Weights of a small transformer language model.
Size: width 256, MLP 704 SwiGLU, vocabulary 4096.
Architecture: RMSNorm before each block, rotary positions, no biases in attention or MLP, untied embeddings.
Training: 185M tokens, 5652 steps.
Each number is 500 + 25 x the weight over its row's rms, rounded and kept within 0 to 999. Layers, rows and columns count from 0. Numbers have three digits each. The size before them is the row's rms in percent of the matrix's.

# layer 8 MLP down (transposed), 704x256, rms 0.0628, rows 652-666, columns 64-127
102:504507524471553495555490545523522515499477501511478498516499533505505492516473529537491511511539506551522531506523493527541448484520563475516499507492507494529544490511518469485448508490473507
100:460514501501481528509440518510490532525515508526540508518535492507504507485457495536502524518482483549453525466485491491499473528490508499507502504528541516540490498516452513504498501501502518
097:501435485472465483482487524531506548537473528502498434515509521501486505513551475513480534521511499548503472520465486502489508521490491521519499513494477488497491498497516505518469519501486461
096:482527549445526501517519502468565484526491512532485502474460494477517492496520542521510472493511499543468491508507521434508488488520503492532482518520496511471492481491486497548507474505505499
101:514503516493459491515558512493475519450515489510502491519478536490472504493507493533532472534484510535485498499495485534484500514444467455507496500476461508544556501501530537535532513479463510
100:536538481507470516509499492480515477577494514460456495528527500486489524470438458505505499500476504543498464495465462479535512496553501470472522523444533491503482494487514527514484535527509536
098:484449444491465502492514492464465498496523478459535440545497529509502516516498509495487519497481488490436529504519506523504528504494496497522475523488479483443497522502497509506496512534524491
095:497523500491516505493503518497481487501520521505459512505481520511521526524491513514494539518483472525534512474478521468500434522507518470465509488532506482471453475507507467474500519491525545
102:478467491519505498532469496511467480468483480503526463507454485471521479513522535457478475498522492503512527502497530502491496507494498452524511497483490523454511520509493435484482488503470512
098:498490491494444493501444473529531509511475515501516531456521497470549519527500526596494520516514515459503492510476489469520556480439525483524476518516460461470536502465474527487533503454463516
099:511480465488494459487481499507486549483450480465532541519499486492506488477431495527489552484497497576521484517490515494483495513520501496538478547513519474435485492471504475495534466484502525
104:490492539511567467488556507522488476520500519478492505533521451538503456490473488539483553536500477477493492485513503460529471540506520479459479521527565497547510476480499500503512527464518494
096:478501533548516484517552524513508537519526476475513504507508512506472467456499509566543473533492478475488506537476528513536493531493440490454476507527511457465516487533533487486468513461502474
098:488494445464541529513507526562462545504512502467493490497484546482551474503482465471490518501483500481530498554450509502488474509516502474523475513501500468462476495504539483482508473485506503
094:495449536553498481519504504519531516545531478538545490480531510513507450517475495519484498501520496514476478499479483531518520501466487509498497528498445498499486475541487523500488519492485503
# layer 8 MLP gate, 704x256, rms 0.11, rows 653-666, columns 64-127
099:507506504459524464471494490538438530494456504528527519475479492499505496502499507465465488506556527487507493477497533514494495492527509492475482503484461522462476508529521507492517461496528512
099:435505456494517509493469476455442516504521511485498497529496490485505469501472452498517480574460483521462474502520480491486513482476492489497514458500514452487475506486521483482498483478474494
100:423512490476509496471507475491515483527514513512502492498502485505499503513520499490520489521505515538498447482518481491469472492485521499465495524465488519483486500492527470463497511502498516
101:500525483514489468488492514497492531518491482521487497505471488550532493516472500482501541495490477520460513505519488524512524488557528516495511528500506502462480489510503483548501431526497502
102:520478520511501488481445538470433527486460476480496466494541490490529489492531531461510496479510510502505520472503472537485505486470518455510521503517528503519490502485487510508515468502507444
103:459475504513475488460521506495487498516497507469526510526512482462542485526512509506505507498487499482526451488517477453488508510509494508568523469488500466485484515529454501523514491512499496
097:497463472514451507492475510486461486480510503455535535526521486517477482492536508532508524500437527482486499477502441527456497525456512540508492505524514517513508467476532481517479496520515505
100:558494456475503473470503505480507514509499479496502528500542546498471490494511579485537472475526496489491492481518511506469508482491498486541524506499482490468470518488510512469452459505483511
095:483497518490457503472519512492498519496549523483482545501505502543522497496546529492484492530533466496469484488470455519508524488492508444495469541523460502462512510477503490465537457470511493
094:493495478493494493476485476494452529470464495477538450503504540498486463469465518510512492489530503514499459482543506480499526478536489526501472529513506461514496539521486482480516492475545498
105:514496510493460487453468482530483509516497477480497506513497494526537508507498495505468477496539531508483503493526544499467522485481429481552481531491488528507518513481522483520497482463514472
100:460515509505474493508511509500520520487487510510491489497480492513491533490482534501499485516525447522505504467528535476511487491523552471546545506457479506507458479501533496514517495530494567
092:464530532481489485477531526455504507486505493528487484452475539505470479491465504507512475489467536451533481508505477499513476506483484506524505483455509510494483504485495483577506522499495474
092:495514503510517497465496476503481536517485506524490507511478519493491482516492522545528513479520473532470495475548487562494531515489476476482492515506467467475497481493503517500478517475500482
# layer 8 MLP up, 704x256, rms 0.112, rows 653-666, columns 64-127
095:504516537494498497544475503530501477509522508520457511495516484509498528504523524509511490561465537491500485516494467512465474547508489554509523517502491494494473471525489529512506509501519532
098:549512523492514486471507487519471558513542517488497497511489488463492498518491531544502459515517489460523482550547470447507531534503503503455514505502512474493529513470468516512521466483484487
099:504464455521496532464483453480467501539503483503526469545466521499505513482533496508489474508497509525519513521520514494516460507454555485481517470526514505504536515495549559520472482525497516
098:477498526492468485498470510517482461511500535459478500478488531484497471507457485535491522479552530476495497472487524523511496518456495505524492503503463456534481500517520534474517529505556545
101:502515487487528553488467465503502514523490566471550512475520499495476451474480518488494499475509491520564489480503514477502489544488458477487497512515516492517528512512539528497502508479491495
098:463490538498527474498504482507582455513453522503529492484516490488529459551500499513506507517524506528521466494514494472484528504498449494524549488500504518469509528517491489557532499496475487
097:475533474540498467502460500501532509529484468474448495476514499481532508499517513528525482493552515491544530524522477510495495534505455460496483506494486533515483516463504494480486516501493509
105:577501485498512508477487504516480498474490489500462460508521512495483497510522505470548526474511433559509462499516489498472523496525547467512491489465489500480526522437492495515475447518522529
091:475499471511550505548518538462481541492496509515479511491520509463501497475483511496521486519483514484516516511519503483476486480551469491501507464467499496513449518545530466516497474478501509
101:518521524509498531505471562497553482505504501532504497486506477523495478528492524435454553512488520524502510500484467498523479571506526525477532501490533480494466504516500520534498468573452450
100:481481494501525505519540498521500499503493496472506454500524508508495492545532490482484491578460483485508479479512500501498487463515495465474473478508522492489527552510485517483488507503456503
098:493497464483523506513549521486546494502488537537496510443513512476465463526523482486498494532510484507549545506490458453503522546500544512524498523475496522524533461475485478492513465530496528
092:487490525453469501547507483514511488494472519543508489476455482500536475512521505524500498544512543516500518517467511514519504503514548536470477495508536491559495492472526436501501541483486502
094:533534453533537523487469509530504535479479517484474475489497457473518533487492507517540470492526501503532514531487494530458510493515538465497535513514509510518492506476513498535473461529493466